Part of a small language model's weights.
Size: 8 layers, width 64, 2 heads of 32.
Architecture: RMSNorm before and after each block, biases.
Training: a variant of Muon for these matrices, 149M tokens, 4535 steps.
Each number is 500 + 40 x the weight over its row's rms, rounded and kept within 0 to 999. Layers, rows and columns count from 0. Numbers have three digits each. The size before them is the row's rms in percent of the matrix's.

# layer 4 attention output (transposed), 64x64, rms 0.185, rows 34-63, columns 0-63
094:589502436521467404489515480525497433499507480512479576567573523545465460530538543555514466571485525531524509457489551431520523523466500539542567480466507441459494507522506526447475515505513436
088:546542506498518517469480513570499463510410518585550455454521474537517445536393496538461521499477569518484510530508473487494470427532470458504460552488502540496429452437495548449533503460486450
084:502442503523471527566515505465525542545500531465511434502485496533535494491536496608495546493468494424514590499486548492478470497514602430480521519569427527533497409519523484506536515540539511
089:506506488552482528532513504494478561530440545508438489441513515517498550502414479539445453554456528503558521447607439504478471527467501467526541490569499465501460517493421461458507530544485581
077:486494479557470488528503479448553560457594442459553520526491482413508625474461463502526530432439502498515482383468482519516491492471494525479540490508555497551507495512462495494492489505550499
085:495510458538536575542448503460491499514538433496528576474504462486470464512486483473464563461528516567540422488473605509454463493469537484496539481547523620487517549556511511456487478489504467
094:525514474485525456454450472473477512533502570477500533445590539581475439481473491478495496537493474445458497565514442479436553470447558502425457499465545503513502479471496507543560465402498478
088:396481510453464476571504504441479568491461534560439425482536475515480550562494515514513500486480471444473461525508525524435556527540575427442484466481489454479516501488484500461495513434512560
089:473507507457501554557471512519516524450521523385428453483512521564488500498502592517524506497539517482506441501497508476493531443477487424515550543523515520497441444519520546477631529541506504
074:441502470546484547444505532493519462525529440497506535492511432538512483493535567499514544533496513477536549481512583549475539522506485368519453476533543426475467482443467501528525594521534530
085:411492490480499400508519432475534469533559545485435490521469445490467534502453484496475473523542491480485467441504580441520433509524494558487521518530552509519475523474455514457440540427420506
100:501506557542476535451485499523393492432502447489477596537519498483456538526503397525495548498494461533560563534483481485539519492511459532497527508468469409428449480488532529508450457464501507
091:533556519476477499490489449494528494450483479450568493504482543544515544517554489425438474484544555440527527523476498467538488520555442515499461433494399504512509433574488445475446415512535494
082:431532472466462441409524475397468461455482479534498511479526530498555450538549551526468541499446439505448472464543488456562441521506490553486513543459524472515524470449487473528495503578510453
079:522495572473448447486489465495521506487511495489504568467536475469549509545469488554439479525531527500500520536613524485507485449583486483574422519471407518488529524535548426558487509483469459
087:514486457519580504576466533570517553441450557503451493468506461498501453485477560449491485515529509446516457524528489525576488464522512544506519474530556475482534531528447587483570506461462409
079:473455477468516558564511535394514472464504507467456481525564533533480515498506494516533499590428470446536486489461433576493562440537546468496447505545491535583475486483479496466463465534530505
082:490492455439537462636505573449551447455435440529531563514556473455500520531525480496487492503513542529512497488506500484488480507446474537468497493432483549561532454467510522536417507469459475
080:511516495539485502445515507507532510492487542539574460503536511535543579444515493535455451481544534565491543504520484529409557478530468489516536508532465497478471430516377510570479416531485468
106:466393523556555538504506480517520477507467529471396481473468524469463477544460593488511471489519509538551509499489473510407554468461521482457497481516522502525410482452549482533414500483521479
079:524495427551566411434514578443501434466534489482484578524485496518410523473490511514481475513498504457509487495507537458484501551450548541548520501457521445497555537486517437467573468493447519
090:482464515451533542494432424505505474483499512531447480399482482520513500537460463545474437534488506513521484555438556571418502568504521421473515469544495526521455478516578542460547458515511514
085:471549429491539475504588499454501510560493461518515586487527548463493482566510481513531501453558524537469503571482515504445537498509583532508496415546563480491507469502509507484533406544445534
081:535447477485511495492458509545536483439467517460530522482463520551606478471536555483498512458473491531470416485490492556544500439503533376489471534470590502505482504443521542492456536466522554
089:550535457512412491451507464485547453512482494477454437511540502532498535537535525517523484420553457581525545534480558472478459445531478470541520436520539478512573539476438408527528501535498484
091:447498522477459453439466495531538438393448502475445466460504460490474570436517515449446397489491483516488476520430537533483489460513570531541547482533474522496523445463489478465519457504541526
088:475535513459420403448493529529467500464497456526519474520423480533524500555539443469483467476495540513587470480528455434445510437461465494484445447515512503410527519485478557495496492435470525
079:501465539525521524454539524454547529502491522611504557508476417474454514558441466470429471493518466553573538498459501547497545479473555488539545448514457515512521493564486451517460491583474472
094:490455455516520464496494548512498526521488404541464425554594472492491514463464454531503594529566539537522471528486531486553511559497467473461485493470464559430527500545507462492522476479419447
091:487575529422563531477530476527516494485435424496526527503413487493511477445492474565415490538459548508403517549507473462468456547531488493522511528471490469466476537551567493548498526457475468
# layer 4 attention value, 64x64, rms 0.221, rows 35-63, columns 0-63
090:537529475502467508569480547504508602469479492447465523481472538491556511474585442519539458483457458580517468512561479565492429509514428557497481441484521510462509506598544527485489512482485514
089:449573471502488471452532452508460479475499477576560517494540510470495502531513482419470575558512535536488583498493452531534516582536422448507450510424459475441474525527515507450468523528472517
097:461488486534466508503561481507539539521547457420577511429507450490505459505467564484539530557603507486499493501517552521502478447461398540525457524462410498442487536510489505526494511471540463
095:481500490497436522436459516449566454432559509463424513520571445524535459529502540427472536576561480546445526512467529451508554573511496568504536527516498519482526468482522450505480493558499510
093:513521533461475513487473474597495471476508520470454497511456536414528532475476449511521483563494446520547536469433559469513525584476448432552499519506503499537504447460510480512612539509452445
097:572491552528491506550498510523447510562519494590470472555458480434529481544432512469540484418465580466486434556506465544500477522469559505463461510507502476437545485576549532510492538497512473
093:484483399490516430455513465557551491563518492533587462558454589474537479528543520571516518456501568469512495529531465490568424490504531478550472499492501559438531508524499468531494501510478527
096:482489517557516454529491479538462576570508505557554480536515492508533504460507423504476527495514528570464567548456598523501500469598455525485454511452461495474496465438502482499485451569554471
084:586488504485501504490547449475482546462583477493535495520523622501509457487436475523501538527534583495527541446557549496452523503476540575525523542503401474498486526429531495499504491513471520
098:503510501457509501435462471538501538532588504504498490532472521483436500490566584446504518610495475497538474533504484518515502467393507491490467450506482490507627545496455456506546488526481463
101:468410519575501531574523563512532524434486483449485484540483542526468455451526474525486536527536529491489435498506445388462513560424522500471543570486517542449465502482498528461469508487533484
110:461503544462458489541396462492507396484445449514522490494589468533576561431466522532484528513446443474512534532485476442491494514463557537472480484513514513487478511490475529456455538527548442
091:560529579466510514465544541452584469459504518513446491514457525564482592462502533468565475521550546470485522531503466532433476517579516495477531478508433499472485541494474491552533476446477580
089:423491480536468529560503448522486530584454496442455391454500460520550510482532502487572484526503518483548539511566482486513508595543521477509524461524455498480519563500520507431474461486437540
101:518525577433431474494548497503494620558511513452567523525444454478529520501430544497530478482435531600458470494494425537532557481511496473475549477460498471520526514507528515474506464495515472
093:496582438522525443494502498489434509516472479518527479502456482480544495461473511423440556476560458459477504522418506529511426555416537467477545530474510455455484523479546546557472443467544546
086:543471489435513525435494490489459507469461523438415448550490459562473482423481509454454487447483457519525434510520459437468450427531484515502420500516506501467471499528497454477581450531459532
091:511435521506538534503484527509464477493486391453458533433583527505566537550492468498486522505494454468459472529500471529563466465586508549515460514493508495509474613502515487495491582551532542
109:452484496441499510566518574515405506519495483470580500505590498485450444530513482575448506526512520514496471496464533518592506507509555506538485480498490496466534500495467548585572522503413503
086:519457500493524500502531434493480492497454500526546531538548496464469513479468596423563426535531512538528388505502462472461536458546462524508460462564499481537498493438459476568418510477476495
106:455455539539422458448529510536459511522514456503540531502441521458494435433593474524471489483483431494506551444462512489562493523501528462507384565497492495501535467545477502532465461443484530
095:566439509483517501510416518508498470492496443516569562497499532570532478484526515391543400462473476491558487468451479520462517533510492510528516540467470586505568513430477497538514540533510512
085:494542525508519538471563514461472560508568508519542491570523506491538484529474467578490466439519479526531561435486552485481441495589459520466618518549543473494556508566520512521483463533512508
095:551486548491462499473530429519477486499562552544516483482532454524536543545584443436509466557552514461488461489517507535454444504433500523588561533539529553551530562494469504462489540548476529
092:495453539489464455488507429463483504476555458473570446517463528525501497545536533560471499518512463430452481529444480445522444547595419516392490458523542511548531477494486478496448506479475502
102:559466500520469564495439409546528481577507544452488512488517514574477555508489504567514546448467548524522457464590505521551472512494482556469483475504513506483591471506526480473478552439502438
081:485466478470525474546494498516471450508470481448438496431534548458533493461540546421529535547468571552494515487446560485527508588482491557539477562519510454505481531458422533548507474442462557
100:449514490531468506552429508474510474508466532481553574570496483447520527448534441485486493538492528515532464576565493462497505529518492503484394521441553494593487534485564508483563470483538555
092:498427498555470490533537549551501496451555528491427512454550584489522527468498488485528482512473420446535481483550440540523485446540476539386482493512509557468470406490516496502486449508486496
# layer 4 MLP gate, 128x64, rms 0.217, rows 0-51, columns 0-63
114:492441451549513473528478509537477542437543557463504468629377510545482513496454451462548526475533487471498530511493479538532504475537471521505496528550495495595491483448528477507466532513462451
108:431576458548495517451471535439479536518537503462512507511475499506509562531456503453506560499615407445489501459514541528504445477508474582486547471471504527503564476469462478485532502473578509
084:515522520520520548465446482441493476492485551439427591483473516470478496462617489479509512431482466564510495505470459515527501525567533517444529483517470541521506505531492550620484476493444479
112:436535547529523462543451514546505552428511489463486497481480463426460420459496484466504485430449452493530444512471459543464488441464478563464485475452546539502494476521507409438506497531505427
109:490479509567519479507598552467485536479524453455432504429537514492503493523564441446534521459542437520500551443480570480580454484502523454502509496440570536535491511515506464535521446544460526
087:475463468466484395486487422514519467479480508499476547535461491503503531527456471513462482466472430520523421528529584463456406520522471499483493438504501527478430435518437533477524588482491482
096:450488484462598525464504530451464540538536508473547480474477409512455476478475465478482539537559432490480558526486521449479528539492457515475518549509561462518493542353479537506487497494490478
098:505547473472541448468461477504442501532603480433512459490477443452504470489469547495485479488561550537545503449532589532497447534455476542456532507517558518482559501520463418486502539511470574
103:506444503500493457461514485542438489524500489526509566506459429522514408506446465553513515493510459458439603492504513475547504482517454527435524527522530488528477521434543478482535529600439434
087:506530467571516471571523527511532503465531460458457489485520486490474511529537475440417495411524528466491452448476462539502507554487501494393520438548454499490480485443539562491575534575493483
101:526496544539485477539546546536594552552486470526507495437533462492503499445522449473447471435500494491574422515550451547541430467501554514528425434510484531501513488520477505531560509437475473
108:478556510511442486487494492430566543499470495400548486526520509541481506538427526501545545477505464557473516498447463502483451463537503455443490526468536489424462494521465465422500558436546427
103:479386533493538483464504546454505533467572532514396449517477532482488474547488440500483574480480516481541466535513546498486545550515534535508463528450532531463440520538495569522527482594498512
101:558497479554554487563544481523521441509585496535502501438546526517500482522434536450566488488476511520537561508513530469528497479433466557502479521542524570523458485477548448498455431423492574
088:433450468547525453452505540451523478453516537567531545460531519492473462454499491451494511513468453526446554547465561506489415540561548586474447562509503468475458508495510498547524521424482533
104:491423497547492545542494505561488468461560543519554534493444521473419444525526463555443515549526570437429469499472522503476479479501455540517544508492452447437551455425457489476505522470489480
090:509500455504501479469534477450547525496390493518463481508462491435511525504548451530429430497490450532505510505488388498432531469475453479488434499478514441527482496532419467466511522415497542
106:494377487511461509418525467506567574505521501476522531465504473466429445497507496516509494465522578574449456554502420463512555486484460503474494564497485522495524512514570526512537486462565498
106:536531528502549513489543502485523377578473446522550505485449457516464520489465457494495522471489467505551479502446393528517478484518528538540529471547513457507581505436489559562541541492466459
105:541492541440570489506500478529434528521464491535508449461499428511487529573473499510511569581545430513490530585553535477495507499506480538560529536505523437573457539481511442490453541446472522
089:526538422443511539538470587502484555440477501548461553571485421524491492478467459508462488489468542510499510417445477531543559502512479467536530486408523457474430483473541519508528461480475466
099:427489481499530493475458461439501571456521462502484491483434528494405482444522443417457488501479517559483451499497559495526466483448463495573429507445538482570507467483472473529550537492513560
122:455512443514511391506544467508523479469472483538487539527477443473507494530533463466455434448497455522538524417481509508468450516505478536520497483525617436487479533439443509444449535468447473
107:468470553531423550500538437520533499488472527444488520511614536560478568492513477532420481545522482578501514502474472483568521479530456536548554469438510530455482514513492544538433470496470509
101:481489457469452504466510533468512470546551514421462523475539499467573513491444389446484490443455466551519508569506573527471480536502474556446534498495546516564514483452519487446447501555452520
103:478521571534572464568495541511490582486493465493519500533480519437531507487473438501468478584499496517499537557588459453483545484526445430441484483492445380475495511524507499474496529536508509
095:523482453517520507471468480542573464540473512522483461388512441479504433491477436497462494440479518533432439509490485382528497480541523510483414482465528469485499441461486483488489513546474566
098:563415540478479567507533487491508501502504456525560460543509437503479497507443442573503374486487524443565416521503516542487418450495504510468495482531516493529448498550474546512528487518509481
097:538504480469454522494448484578478539546471544443443529473449529476543517457493500536425456524451532453461478467525446497528555514510452467439449533523453445467538505500391482491495578514465510
093:532441477537543480531534555444484579481468535483512509528417479486544586451537530420528432528519512503482537446561521606532492469482496538541514489503472482457507533504494479480505467422453482
101:488556507462479529423518565492503563521455512500424457475448438401422470472527530537441545478511506496517491502414536547488515481537542548547517527484580459521488520478511539485493450484516454
090:550568504549506528446530519485516502494512550480424528464532515476435527511490615489409481517425505466502570589523502474487516495538482544524517531497446468465486543433565518491480530466461485
101:503531506491476497460433536527493469505487421469558491510449446462550408510467484495540517466480496468469471517393514463475533539484512472492444572443486418461438498520447587481476490463507498
105:521529398506547565525429483495503515480451537540556552543510470469497449498445410600431502468486559492519463462460527462560529504491485505524489504461545470465516515476470473467485474436470534
089:497482501531503543437564527481515525478505515528504546505488510488487507482484485462536442522560524463664513505508603430445462478521501465463444488451531521475518449463480528523505466525505576
117:479534543485469436418549492427487471558590441538578499453493535462463502463512571492529535515555502478568533480491489454531498547464493439519489514524580484557551467486491522494483528558509501
106:572481542450586445465535537500500443399519547483590534494530543476508537503470468453495508521470518470465457548484501553511521455565484426538475497484469544525454520537466546467502500426520504
104:510459477501469549555461481558481474484457542492470437548529549508492515514532492473510465493495447425461486603460536516558469424468562538565472485460476514509426535536442476429464504516488451
090:515506485571532456439517514539491464476483568479464555469532479540548486454454474556440484459433459510497482487481536480432484518568557502479467519480458500486500552525415516532440578434566498
104:569532493530482507532520478553481419545534464477508571556510491533571447464503499525567533526530497462479520526489517484386490565539530519541467490477479466543482437498443478495601510490475548
096:501457489598459473499523540494488451465515476511516550522485586515529545510501545535508480462482528560480508511593470514525476393524547474467458491384536513507557478494495544496466455517479560
099:542543482385510565553467601481526497594528510537511521517454487530510506505511502431475445481501555558505516476488442507500443464491458552527471487500541441505479532524483554505537501449437462
092:483464473525484560451460526509535494488522528506470491412467517493419474597488515561509560455494520538486418541571541534433532548479484513449526568466522511472478485446523495462497582489511460
094:547514445447559476493551512530499463500583506550439522496492433500524470445437573504450535501493484469511506461566468511481494531481501522565484506528527512522568573417547500521488453527405477
088:538531476586503506486531490543483491525523533510534531512504555577565507451537461481524422539469554480489489478500505518546433526527600514540498539497489522500529539416573547530467450464538424
088:443492449496438474438510583428429540478476501516527471533503470543503456540506479547533511461505528519433512487490439566459533555517490446529522522430460406486466489494540506568491529473441515
100:504492505466489475512459470410408528397483489479475540518510512486555551484459514436445531480439549544549467571501500472492497489482476485561519532543512437499429584517493506468506549451463486
113:547528491563569493501440514491450491547515437535511490470434527525406487477514565469521573476501465541573593527510502541541436453470534449508463557443521462533507532509493508484524514468489545
101:484475497490528485554551470462487596489510490468484526481505526459502533482472473489554438504537451506480427557534464446512441475521500422535476510432469515502412482441431478415439550486532484
116:525489513454421529407520531483536581467540427465535477443506501459486501600448552445498575477528472531527439516529488455448547478497547550518564464496475513484476481536503506476512480510503447
090:511498511501458553394513563549463529466569499526460523446519501536521513484461495500446455463522521541549515524486488499484551483438535571526450526491463412588495472530477485411523501472466548
108:443484498517524517612534524486555448503446509492561549460518531549438516556441398520497526483488527467464486462464502494554435476524479430514495445521528450508474530506475436476447501443480511
# layer 4 MLP up, 128x64, rms 0.229, rows 0-51, columns 0-63
110:531457535515492525508490441450575437446502551532498506442453432486486518458488452494499483497509476426510485552492528455474380413542503474488515471501493482465474481523469421547498526418493463
118:443496500446486479505479554555462531496488420429528499545479513550561457518522482446479477518447464447408463440419480513521500448453406455472529478473476493503486519462486515495582511519511463
075:477569516532515527491479531483523528460461487454512470521490507457501531463481505446481502582504556522489513558464559469583428425443541468455439458470525519548560489443569560425494510516493484
109:410439520494477531521486505514506576520452487531512512503503532495498438517545567515553467461510468507500534530484456605461471484467565505523448480494515544464499463566494410430471482509468410
101:511512474542480492528540517517478592543468432553508517480478565459518511529472559482540404508551472427501494501446492486506541524538502417478433546454532538522550563468502531506541517557563521
101:586481516547428565453525571504489447538535442446528488536516513492468468538485503541485492582555545467514473453544448488509564510538471500504527561492488494490543583478527443545479514576510470
097:540488535500480532482498495503583481480550571526554553461445545512532523421530461491505429498456584483484486458580484517534491488485525486424499430470515554472542554593509515533502472475540502
127:383504523547495502554509460462553513461506532455430514494487472494456528506508496443490489447521489465511454470526561486525404539500521585540468515570550515515514519528500471473509548390490496
111:503552536460521488503431474435498405516430489538486548456522470516531552470465523551509488514474440540514495562488540543546433450503524520519549514436524507478499562507442572542503589529498524
098:509420497522494469437483515453511538447523540534548528511507443435477488621553542448553528508448546481447542479459530476495538542446468444518504449489547450464497474497502484519508418537516478
104:464589491479418546515498498479426524467548570494502486525510584425434503535525501542467516499520487538483540440459569488453557554489522541544501508502517440552523467482515461493471561545455483
102:494455480498514479550553473581462530509468489492507516526493513529544532495450516483516472525495523542525584553484497549519539490371414447488459495566432468486548536534438478511508501490587504
093:510459509447562560471517575459486522512514428517466516520491531541531465553453523511474417490461533480521441566545555488504516508439460534462420485456520532438490521552498581540535481539530534
104:480467497408465473509452499546526505495401507478486510514544535521534495450552569568506482493506576466424499480532524538522500516495482414500510428468492504422484518486546431583468502528539489
096:588478476468540545520533480529507491459487621398528506471548492471536448523503554399507490488468520522474488512493475547520500399545488469508507521503515528511524460477524526452493456478582512
091:553464594511426568526419493438477464543447496465520547477448456434499536550505485531479533501451534546485465536460495558437479433488482566529477452482488493508566518450493485482509510474537498
103:492548519472480494488485561537460428482464542534448509456416475485517473477478528526457508575476471554500479485484519431431451521533527483525453477494396453514486504517427525464565570442483527
101:467483502488508477504473511462474479565520514453501510578403473496476454544469470488467454442456491571431482567500484541511544545450502508456525482619504555491511457495535542443510491510557555
095:473527470508484523526509501560480503449500595500442478514488554440520426494476537513487515529484541543409518540524581436508465500537495475515543466452411515486425488531452459554485500445446523
105:527451518538523477568515423494561478505491558574498479525501543474500611505530440433581474509510511546546520498480572518522487518430495497522505529485560473488445445517467474513551484485578494
092:511556513448446480528519491470541464471521565455496427458454503497606523452508585530465452451518571461516444461564501510478504474530487495535492481564484522386493466518502485475483509465534481
096:523545523468513524445522581465467482524489516545416441549499489568555505550554445499470440492457452479436563482482444579522502479468522477485502458471427521504511581531505508529471518498474442
115:564440500507520605545440530522522504521527515446502431511545581481417504478483511526524543527514560490485444518494503467527527476496510433473508456458419573541501483555522463526517461528565501
101:473492449527490507500437490477523624529489478495410552493555476483427508469452495508488559497565530593451556546522477509502461464453540470509463538470498515564477495565514486451549477482493496
091:567528453534476493505498516502476530475495510478602482491481505543507525503562529486490502518619455500525472468455469413521482510586551533594501459458555536484499528547499523502505563536504436
098:571495454503482542589531546518514484389477499499472495543447477491472464548494503436499587458487521519484454459450450464478463499505532505578534520440511483543555494542495433480551519500442477
096:519488519598596496511508500479494456495494561504440447491461437525461494482489405483417529515554503481493512469559474503457455494490540502454421487464460502485514467475520541427450433514467532
091:502532519429511452526507499432434482488472501472505589538433489568508485485526548405466530535502451528509533501512571444473506509509488534519488464562488441532490456557427483551454493436531534
109:508499468477446427455505471525489558576469515493430497487518491526570576515423506554449483525478477458436609525550494501572527505530487489504513527419435475523482520512479459497500553517519528
095:429480507513459508411524474534524547468531509474503519510522484540513549496498579482558452493534521492481463369574485509473505423514429553490508495488537486497483558443505489554504415522530505
091:548519490542470530438484566540481486495499544507517598481524493583522521489489473542435473585502479504544498493520448524541457490437462497520450553434443445529488548473436539560552495509478459
097:520465520503514466498473559453502451531463501461504515462484439540493517522484528561498449447511479431581508463518488530446500488519546589514536512456438584424409532501475533471487519478484422
074:499488524511511577496550486520557536553483533438453517457510560512441564486569532473492467499525514507485421524563530442493464472497501465499516491489442528467612485474477427536525559577506480
107:532472383472526505573481478490548550533566527452511518462553507458549441500449462550449515516417508512527491473470497436471532511525438559522508522490535485425501500463509517455524430462469494
092:509486466469532499561437457466469508468515525499466479575581576482540508467510572541504596470523549539447471553478448498554447502496531485498485497549510522506564484519438440493503493488424444
112:547436449462474540574520444547545473608492482502515447568483514536437565495522494515482512507494486513536468492488485494551418478516487528494571550498557479466497557467455529430533520491545448
088:491499532469450571523475430499460527498520460488413514488532534559506531520484551499482503506525496561451507497493517493442475541485511526480543462544486547422564512510533399559524442477580578
101:563464503405528527514456477498536529515521513495456515487518488525554542545482508513524528531492512541471508573521521490516527442568495501454602536472577508545478529556465425516479500558400540
093:509511528489529534511445538497487490467566440493539448473462487486462514452538477480477568543420535587519457532449464454462525461557474462480499505545492549543497500579539499562472444541484411
111:495502507508557531522450546496502524538562517469504484422502579559411470518480538512454561399468532530479550409537483517516527465510498513527515488495546510486541484485517535516382503464532503
093:519515523529464459435427465512492458473548541486530460464554488445549436515520500504568528390570492460470516476550541513458485449426502518515547527510548510472489485482454486420474500462530560
097:493494557508545528469561480562539475501518495497441498438490501438548535536489464576518475514467506464562471555501455553514563544466513465557498538510423486570528494467458467487449532453441582
084:481507525548457535530486490484511543559512518508534566564492568549445535501556527485505489497533490510419521518449527509498477458534594553448536545457489465527510584531477495531582585535474484
095:535475523416497542548499522525358587468498460476433461535493503504431482501481481525487500534474521468505484503510445537452522541549450448522442504445436486493534414506521471495522515520490512
093:542479494521534462570501530515492507463577477504583467586469525528513546522513426501508449448547465506543532486442539533537548501486557462506476519505459463439436493496495487573431480544565457
089:455537463479469471526570441493492536491515441527478561423477477521506539479509471491490525518545586501526523467422445535529433570489462452424476471518510430524502476487524517411462475484441510
103:527522616406526509449512464491451441572516464494520528489482499501516536444504549504498542449481528480538475528461495510480461557443479440487522487550579468527448530583437528503478504463509535
092:549501444438505529428552598504530529547507585466443477465507489506440517493533458492491497575517490501496462514502500449440554491537484538473511479522449597501525438502502511527476502458586461
108:555547424488517493508455555512496459543488508563449443531463524482423475510522539569445463491476489480552500526524560493556472476488458552460516540555585567458475487484499466514575498554524540
105:473554528612549474515489485476514448489505526464470450547508546484453473446568493488478472456514520533485558425483567427517425496465485509462456489513596508528465521467486444460486484481544458
089:538501494494480513541469573504547478434482444485502470495526551489509545503516575486562539512521529488526512469528541555509496480398429405471455473459533424413440544517481476479491469528524483
103:545468449456485488523548500517587392490471510500510542467511413522536492498434415552441457523472520502488502528486481473573530449466454500496493555467481539486503571502487463510492480529442573
# layer 4 MLP down (transposed), 128x64, rms 0.144, rows 0-50, columns 0-63
094:436519493540498535498454526495465494519544460507458556524545553481536555503457484516601510580573562532540521603506503440538509517530502471465490488492464526477433500546494525428466459478524450
101:491420445469489566560517570464525490509518551487580501533512482486539484467471504468497491498532486568497509511604503532443475473515502531477463460455486520443513559561512540542535432453509408
095:579463533500459520445498499441536449453543548472481515482481548569485562469524492529496505594509481471486542521513574499466536457490456504521494484467479565513501504507569435405560465512551549
105:528472454408470541498480520507507447522490506495535525449506454492530525528540572545508471538486512509420478517576575501413486501512445464539447484494468565529507490514493568437513435492434442
104:454459536571569484471425454559495534527563536530511504508494484562492495511428515473442502456508562520512443554508460428503500524495488569496494567607474524517485463514488555513447479540486518
109:518481513513523436555540514507457471529540548499478570527613469494449506536497487557494497571554526539510503471493566447494525557476414515496456526464483476485427485499495496481463510510452608
088:458526458515489481510594527484460484515484502545528421456467468482445520527536538509474465497498486416502528503477489488460496580503468543497484580525456481427431440438515576468430483447521522
123:502469519445489509513462481446512463464461574469436477529575471459507567503471521550512489494472509474434427502532487428426477517517443458462431519489484464446515486472488566579540448469500450
098:446538485499473504503524488437506494437453455521494459550559563563463506491492497564498525524458532450547489470447449505472477494475462475518501420498393470496466505570523511584448489429547513
096:513462460464434528545500438526472496449518431556520523507512483465546495400437474518508505582515533475527471509523491442522539464533575494436498472453501475493563522526514577467494547410493504
099:528535551470468473430478482472527433491552509562520528496496511456519461519517554498575505463548520494527378489507495421548472447498446448505482494480522546535533504556523454553563524469436530
107:500500481430482567535569490544427516474466507513524477494528502492459477541538533562577531482499519410498547445486571463514433433509495496537585544457479478491503470495507495439492528475574550
094:489468483497474548514484512523497583505502450502455531533541504514578597533480512512516476479488462537444515568521576542548465448483493514537488519445431528422539519543455506435522438540564473
100:543474499433497459487473420494529504512575522461507508532486468481527526473457505538590444474575456521488503499508580520503566513497389501471538518483548486498485514402525455501560538524488541
096:419523471547515446460515546553502437590517477514450568501504545481475419518470522525533496457563480533532487506523469485473462513450549552456508472494519459492479558511420478531479559519502587
098:452560522515542463436476446429479452495551505490504412464471488513518490570533478493467487449529428540506478519613555467517498504501540508517498487519486487485531563551532528548457491544477593
098:533502491523460518504480452585482458509505425489511541486478482488493413516544493428557472473506528487482498557509554504549438500478429496459509497562533555450570534481481440480613480530528527
091:457492506528490589439557503540515509483511508444516558436565533494486467514513526500496519445511490567497559518439521401452477509496501488501507618518466461519574460521517512479453483516560550
093:524460498536495481466529483504514522528430398595524427494474520459528496517427496537536539524539504473498484492518423588504485458517528531511450508443437431511506575489557546495462510462516473
107:472452510441523542472504484462513460416417483545448494478487467485509542457527546561471446522489453540445503472446436575452462480498418490501575493539504450469482451509468513526528567492503542
098:526474465479468471507565448579561466484505479474468534556509458429461478533573474446556494484526530534480526470465456406515531447500511506526522532510543487581423474532482497439506538533512437
088:554492486443446521523549499474507500476500481544496420473528520482505490462517521563573478472541489449412493490501409473527544503510462518548598510524615480488512533451512501460542540517490439
117:456533471491455438482506474481532477439519472536503496452485446496518519491497481458466464450468454534549482423477498476487398516489461554485510520517602488459466514443453523458469591421453478
097:508454465481460552504451510477435578489458456512481471562526493487538537444504416518495565540527453462470478460450470549519486566539482507459551465478452443457415494512529495501587491455501483
092:511467513508503550407484453464550534450555489481556491421469539508450513410493530503465520505537468497508452554429495491569469564528555521536556548517564553498543524442499527516529513477524532
104:539540451503481500466520423543485544545510485587521524509460525498527500523499501443541489505522456535531601433517490538517470512503500551470488496531548495526556537380526496397456502502473453
099:428489588521516520503542521537482476467465514450489560532458443522531555543577521448415535472474518527449506518508524541432430509475511522442543516561486538422519513526502544481459538533477465
083:558514515456511523523504499551490498451460489572577475477473533575541537446508479546451416456462551469467533466518502521504499542533511464520530478564547548510576489486575420529531571493509496
093:500482525532480633531513533470531487493498466543494518447539496510539503465473546494487526541465470561543474520493533472550519543487533437507435473484444583526468490523615463485524445533546457
095:568487537449497462529473551498520522498490493502527483496494488435449459444526441450517479479471441450532487495507538551489474484634613435465514479481541534530491509518503532414469488457483492
096:443456455423526428527472490451601438527511487402425463513525482453478511469518529466544485495527489490476399518523544536482512571517444536485497465485515537472459514461490526487476489524451503
094:451508496561561535511561512554535444464541483475456461488486523437504543503480572463523476551448490525454465564586468565582481526496501554464463459519464492526531563473530537526478569518492501
101:549569477500435522453469506544491453477488475563576587490478479480525408564532463619532516504474552514561494454434478500467524498496498500487516560482480500488457464524527513503443472456502509
093:511509510485491531546544504530515558401441501531521430486504438465496545453556565433442504474491541470462538494457461507443470514576539479538514472559464518547475461553509536467508486472471416
097:527382478521485460515430496490514483517521471481516463423515511441552491467487498522523504540545500544506477475442477498525528531464393478467467468456575501534529568460477438544497440497548555
111:533556545508505528437470486396495439529583430525534543467510476515439453540481536519529525536498484532518490483479486478453551575453515461531488585553518476568566479504495462513461538531497475
097:532511492471507572548535541444514465447526524511503524470445449527564383496539527460466417484434474452514450477472480550562496542480468570467537554474538513501510459455515522523498487515561482
113:570468560490487463447493515459515509575536474463551579503504457505493475587511454544483493492491554524495496573480533470551530557494538523579527513564502573474504495471580554488493440485460474
097:489492463521493429511536469554459498501471535533400492480410522512515423486447496532539449516511402494483471445529524538479519506521503480474451516487577450526536575455445458516557533473526478
114:446543491462459547482519477509495526452524478506579437440508538504488514547525495511575462427591392521473506506451498574498455525441518512463571473493566490488564482491513480533516516485524528
100:467480439480497488551598557563455500571509474450547544538483536529479495541540521499517507475491490579412523501511550497446486486512532436488477549464549533498550474503502517565524431581494510
097:443481497530483428452437387457448465534529486484450517520493516444477459561510433555536513496526462569532471526489508447536497449501499494454504414542489509475447513542476533481543469426489493
086:539487510502544530538515444507483519484470552500501549432551513490535589374539579512504470507488430568415498520489525510508472508472538471516552486481538552486526504517549478529567452512453532
105:543525478520485495539462488471594428522461460497558467512482494385519523489454485469440490528515483504504527455528462543528467471472498477532491484500458509580601494461576465541470464575492463
093:417579517454463518444452511509481491487447449486421549431523494575458444427505513525508489529471537498492493534501536498447445508470459454519573482536577549545548545493479502457535514500495507
092:507498574500496466476445497544476487492527536440460453531484512441449504457512528501590526490486431416450496455559558515540489421461572528548581443484505520496527554521509544501530525472508479
096:467557465501503479607529512582461549430444566484496553447459464520490544494484548395494494453459547449535561521524563524503482458509470503522496478553475525446485483498504514514539449476497505
097:506590464559508471518440540448444494519509460513566607503510525450459455509458501466471510456466517555578566479559522473534429550481531488525531533458515506499532480487468487539474464448468537
117:503546510507492520515534501503418519537541554502534518532499490497484446497514449530538423559456435473506595437475516508529422455505507477428537520523507527457538478427544488494533466547599526
116:443491476459469465438562483481584438492587542515457442536495513461476429523530504521546575497521525495525504458504518531500525469536481526482537447442455527430569513519496518418458512471553507
099:557538526533469510511545470419451531522497471515476525550503516472462529560440513500426489543509424482554496537543437476542539487577513550574548448479485441520506472497483456454493460555446456